Weights of a small GPT-style language model, trained from scratch on English Wikipedia.
Training: 795M tokens, 6069 steps.
Each number is 128 + 32 x the weight over its row's rms, rounded and kept within 0 to 255. Layers, rows and columns count from 0. Numbers have three digits each. The size before them is the row's rms in percent of the matrix's.

# layer 5 attention output (transposed), 320x320, rms 0.0961, rows 56-63,120-127,183-191,247-255,311-319, columns 0-63
097:139128107179145134112160078167150110154100114136079108069135065144135135096135088138110101113142137133134180169110122102091150132088093175115113109139209151164140132150100147047148111081142125
105:119134094174169147088137173125101174130137111127142129139147124147074127149140107093131134121138139092150115099183079115211159099074140144158118174107168067159147146144137095127114198184125164
102:169141068126155151146126130116047152146100168191125132167099132097123121081138141194113130147158107145083133115177206157135139161100074118093106165143153138136207109131077119121133130112123109
110:153134119109116049125074094099135138201162095175088145094154082111136096190114081162076106119151235164162148163090047139118094101186087132144152187089145142153102070115095151129111169131100189
105:114075091167176145119075062125126131126130138167099126196152168156113113174114124133129149132110155124139179081155094137107203169156133140138108130116133145112073113107161228184104100087107104
097:175095102079102116147163117125159152078101139141119066127111126102069128079120127169185113138103100186056128134109094183082159102163121176157200120114175157116118115138138175117141096130137202
105:134144110183072090110151111128153140191140087150165134112086164126155114090111130110119084190125122121119137129102066113168142187118127117094102141151144093148087137155129142101157178096113109
099:126109106082090104142127175144118098128102090126128115144110113137126088111154144128199100168121130074114049118118172112133104154176061166149140155158118182150124117114187170152108128079149146
105:092115093120134112078161173074178118177145135152106094159122090143146130143091075123120107184130144188182089142086129129106125068162121137161106158094105112138172136150062137162079154192098153
090:142047174130143100171177108110118155066069129147065071144124084099162174118104141110145053117098130179113159141105146163076110165135138118153171146097125104051128108179122171119115113104139117
099:104127099154144139163114131135068112107181119091090099130176100165162147117105156125069144141173169135097165149114059114131092143137167127167110091110157095187142123181149191143125126167146138
096:141137145098119182134178190160104062121159149093132119142134117118147122133117135185116150148113113133141088102155154125140127179138090111093096097184139111155131133171076167138073131139137165
087:114181117139147076113146156185101119139107070157142160074077186132104126122138107135177088157184177130111095126109159177126128065121111125117166096151069087064132089062078045153123119141110089
097:104086123173204159061140101088102136092150133121181149103135126126190043139110100198046132126118120148185120090156096123110122123169111086111151106140080144200099154072148093143102103127143126
096:182114139063172178071092115145114149068135140109123160122190103124129138112051086091098185074130151142152176110151131121186149068083153114079091081106117107176162099096157148100136164161115098
101:086082102135099080096167062111169171134141173120123185182124077130120114144088113129106079134093081177162165134133102123130144141128165152047107131088129159090157160146151123167159129146125104
101:084130170129136142082132083116123088080111134119126134145182150157143113095131117153172111140164156166188114070203136147173134119111082178118085168131150141103188169146128105102118172110143132
095:120136131138074140225128168143135092067111116126178198149110153157105133117235211207136140132140093126145099109150090114143080125132113162104074129126101091212109158149168058102135091154105134
098:098095113098102130106111152124127203134141090098200102112147112110106168104176143122094191139149095134098181088158163101124144129124092112141123063125088183141129109082117111081122067106092121
087:089086123130131128137157134137192189127141170154180117150159083090162100192106135140190127092157123144126104157072132156123119122187188140158134160142134144074093123151133143146088125115130108
097:120129151098144129168074086099169046145124201168139168114120124091130097073175131186131100140172104119150176132125191143162154077157102120090100157121137144076146130110129141124150165045081139
099:118165122103119110157134108150109114100160114139153110089155168158150169135147128103129181168091137117109153195115138089108059160119125102142191130114123131142147148129144162087105167185154143
108:113082148178085108205092097134084099206126128168150175120113138131121155156123114110083130153143157091159138136107155149110028123059145130172072130149164142098084111128092131203107094136118115
101:075155185133102102052105094142092156176138105148117128123095126166135184197159185118088127170128093118143167130118104119081191121163115125151102105127078124098119097087139121110168163075073195
093:108113129155147149141146159115139159128116112104094068058100103167102127137164161137066159119154136084163144152122175113108123122148077110138112110129132096156127140081117108095164157125109102
107:130130087142093097130155191154183150137117070097117149107084089115114125112133127108161156173101114157098123107172156112055114110089102149137100111129129140126143115084147106101169141107107159
102:150068124121148131097081126088085175130128135141107149167112211162076066090079076143177151117068112139149083142142154135107108133117131100106170179132137094156077127125185121145139116098131117
095:124160083137077151087138145154142119153135085086106083125137127143133144077129128160098133147100076126137082124118089111192115071123128121161132107156138103141101119154113119103193084092136108
098:133164166200108098146107140126177142129104151127208171071086166179140130105167114140191120121095100147151156141131157122155153139177130107113145119142104145100090097088131135129182145163091139
092:136054120178172143135091133109091166150115149145162080125168139157152103127056082110129182087070152127115127121084070108096104100099171076092164131130128131093106152189125166144097102137119073
100:153130146149138088083130079093139190171102138101157131167106173102118083131114103062170082158082101134123141142224139113166132145129157128146132118158114114127114121204115148047131168098165125
088:074157182102126170127048169082156089093103156074124163126139118112175068127083162162101137073158153094131142111132119120181104102157103115115082099092136167110110086171125194109155161095157065
105:110162160118119127175124105125209101070110134152142117126088083142095109153128134149155082060147143128110105118188139126120148127100142152123160184198124117078128070111125067163068106102092118
096:144110127108182078124076153120080140129132083167101140154144127102162103119109135084113120118090130112106093170103039101090120135130162151114102090133129141121126133061086086110129145189184095
106:099134162161106155169140088155093074128105207121127140138146142110073100162144120102109088112112094127122090081158115152117162109132124138134080145058045132082155106151108132136067128186133188
105:143119131113126096192094127126125109123193121096167103173177179128143113158108118074153162130094067119134156123070100115174111154157108115136100103168154118165090078181106152108168125149148119
112:167174107084138111101050111109088123187175153120174137140123159148067127166166131124108133156072179138032173108119144120160099177129092101067074123097234115149124086144130128124153107133147178
108:146111101135133148066149091113187118141072153110103139156115149168125083153137127159092128187140099096161129129140100166040104136074155170123181119170108162150168167120108112138136126104145159
111:124108116141095112113121120142153157114101149099208096175100120114138162165142142089081139061102106097153107124197107149127187127103181137176129105121099117141060119081144095127120139161191104
112:081130099110123143168132068082160175112157189100102120103170190099120147174056127111167131063173109095121110072099160165103113159116148176138136155170161095201153112148187152148153106120080171
116:176129101116188070167114123166130173143144170115131151158129098158134160137148182094186102162090117069124102163114084105120151171141129124062085108151096071138117120130125099081105098162135140
106:137135127124117133159125113098149120119122102105137101094168111114136183125134157163167113182184116150116147093105179148130115122160095143149138170088208092092142156186132130144139065183137062
109:132139123157135145155154052120138081125102163088201110116112153148101086094149107150140192052121153131056126047129100130089092113104104122183105162098166161100127082107133145125105042112148120
# layer 5 attention value, 64x320, rms 0.0973, rows 56-63, columns 0-63
103:109131165069110113082112183094088139165145119164122095070162174058122088141144130166133130144160114116151070103058168110153100143138126175153121059096119099177080124155131115118089117104164100
101:106160123093147132057141086146068145081120080089110186103089161047114056080136119165095075169065094152115154095099138174198112158127135119103103123141130108145160157128062113107134079066184143
099:111132180118052158082141146110167144094106103084122157123082088114139129144126097085086150045170177100088119170090083153086153113159118154145113147118127151148091143114151150088150097126076166
096:138089129090124138191108142137118124125069147150098153115136062166084169175120144129165173069192128088144127117080162065120145152105170029155148158158122049071114194133154136192167143161161133
101:056156125181143123146181102161143133191142166154084106116132112125155139139129184134111062126146137062133186140119145172133088091162095097145128135135205079121117150088167055108144152114108155
099:088150147125135163176092146070120114039102161154111100115180096137181174165128181071119121109106167094208144184153161130124120099137142118128129084123148126129120125093138137122115101099158098
103:126108141124117093161129102109121056158123154126116129157118134105099121169117088172109125077199080136124160133179154180156060119129135153137059143130097118062099141094069136139083122148139141
097:156128152105132119103138182100154142106046141149116148098115132110105090153137207123102178149166179122116145093171142132134121123154129173149098151109154141054129103137134144076090126123094122
# layer 5 MLP up, 1600x320, rms 0.102, rows 0-24, columns 0-63
096:105116153154092118152080116080161152147178119108085122093153140150180099120105100126182106148098139131152049112077100158161185142069113099168100111112145118177148113162182156101104111129138160
099:135101113135144041112131119150088124140158099107136099134165101169078136119075140137151223163140139113133080137126123181108157151056109099195123131086149096078139073103143136083093168125153123
106:125144109160085076075132148092183088133054095069082129075103158087108095121108112142083194161082125133116140171127134112122169113124155122084115161122174129094173130096152098079084164151115138
098:132104171093117178099111123171153140110113113162165109200070099150137128141111109133175067137185134187095132089128063127119076146124172095129126069120080118138163138142124093132159105129120111
096:099138115087123096120128122080099093134183095178141136101162121120133134106118169144138127074104114074146096100121116054102130152160160069110135111160153110115172180114130127176147127135116138
121:146189102091094112109113115185113085146150136153175069099146140080181104154125113132170124132163091140132116188088144138142179132158134195120171107125117121119054106182133102130107153167102124
102:121131073084135098134072116130150132121099138113145113141149108056147131167121133118112112118137122040087109073099116108143165119188120130145148134123106132136111111160157188137159148173107170
096:115137091158121091112147147121181185141123119126144135147132145121107135137181107175189118146176099149091140133163166127107098153140140175138067143123134175107089103148172069094108104157097140
101:117115156113056121111066136120095210121085161079156125132172088153125170174111169115099106120142072166164087135138128095157179109107208150158129146109105097134088101166126172109131134153099126
099:174031165178108118147138135143120104113133188148124148179106161077095137149170061092113171169111137063188090121077162177031125104133128099127086128183136094089115082096140116173156127122144153
098:172056135185149128149053118080021140127117148118120166113164110193090113227149134151141127100108121091128179137120120102142149135144133096073126104117099092197105104097130149140148059132152172
098:135074143134138123190101085121075114139126155138076146061087125135116116153124144100159120113071129154058124174119148110126121122108162126095107115168150105083110115147115105135167098106100157
101:160120127111161139137096154134088083139088115149049145175192116136088121144155131151143136136098099102161112148119112144167132112110087166138103184159121129067089132164127101169143117096132150
095:130130181188153145120089104146123167091107191136121099143144202089074129109136111157106129111083159107103159121136170116107170101112123085094160137125090110135100125164129086091120117137158121
097:170135117162177170203154152124179136134107117097170111088140163150129088182193104103119111111105101098179122077122069104118060162205078201149107150151133075133056115132087181193144156143122175
098:076115126131145103160161110139118117138176138109111166103142121106115069208139130156124123140127078124136155160145105127185129101161177167152201147117132171105169145136164137141167116128173133
104:178107149149096113173174076126144126095129112141119154140122166074137079093194155141147153117138117122135108147155129098081125140133113164084109142168162136093070171180160183144116103115176093
107:053148155085212139093179095081057082169106133135117109099163128144103108131114203154196115134167120117076145172106108042172093155099109104141112105122099117096106138105165165104156065134100123
102:117094076134118170136136140161102147134136153129175118141129087122135095115118132151192097105118049159156149152131203111165094150089092120176093092126109122194089119149149212107145132105078105
095:146142072134150114122142158141125179200151140136082113093143143110037134149106087172110119228151088100121138066149066105174182134125124069104153138137136127176111156188080111140162173138132129
092:121142096118103118142131111133132162074169101139145122128131210098146126100101214143139084091149112167161107115069152092097155143102081120089136115149152124149152124147095123134092184115098112
107:131123110110141122161120122109108088137208107172154155152071117144129105085089126121138159151150133124163136110141160065160122108027023163093074106079049143124187157122110065129140108063140121
094:134155101165084096111146082124178157138174139134092147134158158147132102145153187142097163129073111089113109130150113125108174123138112093087167132154125094164115112094169161140152079220090174
099:141163101058149126062122091113121127081130145169182066162131154123175125143098151098107097091118114140148178081135137159135118109121111140145168132128088137113127110137117121082122162124144134
095:137116137104116121138094112092104159173164121183148117087103138213138180140140152163187100151087078148121172132074109112174134103123147117165181167117117135173124201159101044079079130144121108
# layer 5 MLP down (transposed), 1600x320, rms 0.0993, rows 0-23, columns 0-63
090:089146076085100138186188135165076067141104077191138161120109134110140116121167131166106146131099135132146127140143157120104085161186152184093109143140169119109143167155146139183136129122172111
091:163168105143113185167201158167154158060098105143127155120145139188130134124129139141129135140121123170125179127072146124133110100151124162102111107105080181151179115106098092126155131083122132
096:099119171131158140137158192155133176105134049166076092107147161163155138134103085077200158175148128110133135097176080142128138149086058110081092097130076089083113108179132122175137137110208125
095:094129183112103210145180125154090121104138055102142156094089155104122067156154132105115104104132104191110146158118114097104144111107075131166187145155165098087081094185189125148125173118135136
094:100175097099188111087147115073084148119172105183153087132103193199128117125135150105054146097105090132133130079141129102127110133158097161152139150076149129067116136104107198112091124106108144
109:119114116150073102099111112097155192208159141079136197099217153182103160118091067196131139164064091085137109152080121147144087144145127086157104159104104207111203099074129086084100146117175145
108:187095173171082132151229152085112114173108129110132083106179127174124138147121096128133142121133110131134126218116152147129114126066095140128117112105127065155208130115080115108100120125127143
077:092199137133137139169148142172141115121173120128137113149166145099080085107106152132143143125153115136100125113117156106122126127114112132078118202131102115055160103127154198123106097134160174
100:131084105172139166110176133133117101115199154091160125127147145173089133170106112114136104121097085115158173159112149153083138057126124126137158134127148084091062086154099090176123098130165137
100:148197111186118096129074130143112152146086159201131139141090135157116140205068154128137056153131135126104109135201081104173146140098161132145085070060104117092069130147116101142166087106132143
100:118096137169150143138156136130138064136111160132103195159107108090137154123116124131093093143094113116136154182062152088112192127143107125098167202142159241126224106135078157123117113123108141
098:114133141136138115111149135146137192113098131068148143138138108100128108077161141158151149183156149107087144093172112125159081131113136128139121125125084124149150144091163114120133160147214080
100:146118105117143065176094152124198130142112146108147148108130133170163136124141156117141177132101112114128144112139154172200140117174095200068067087155183088193104151058166153133108119108109084
102:136165092096132139143131175056121135075122079127167191176151102158158097155148160142159174138180119118169171152147146086139133121165154114099094113134157100137144150151199198084108140088160144
094:088179157112136102111128157135110113124146163146105131143155100151132113095136152148141126121106089141127139096143102199099169185133139219150067105059122148099105063190114133142130174098122078
099:146153080101141089203084152121122103128127132142074099135102127089089117120097067113075126150112146169154146129146161135086109116134101149152096105079113121175089120115155140140138176117110141
116:151117171098132079110120142131112110141108131114146082165123086165141128091160130177145082058105068083068134183107112106118147169154135167136071143136109238087157148116016125136159149119170152
110:113142186107113183092146112125098112148137155086159153104181117196139158189135099111170137150135126151151174151064147178159105089143116095181091209154148081185086144141095160117152174083108174
097:119114136108107110135114186107137117112116120115160173133137106141155126117192141131094159133171143135123088088158123127093122167205142154100138114190175074072179103111118128128129104152144144
098:077122120100132166094111095178108131104164160062126162110157136129080139133151077081081151116105103196117110173136197121094128130101109145091177122122099143129189161074135194086094100107136137
097:148113080157145108186162160157171158170138102133117145101062133160130158106083158186202085130102134111116159115077164159112084117166124155121082143166136168158167112107231118161156129167133140
100:107139151099135105141117187109179151151129173138152109136089100081188111148127094118103160159113116113207113142134101132169118070144099109141173119175161089162082106154168149132156115132121069
094:102156137073170124061127132117134092180155118107130092158147142133133101137078192126077127133094160166091138150123154114102110110115113108152217099121118123108143092114152108163169134097124103
111:155107139151185108149098139090073135157144132126144094056116156080130110172085112110111161165074124113138118083169101130114147092108073114165143121128095156083119117118108141088115081178092134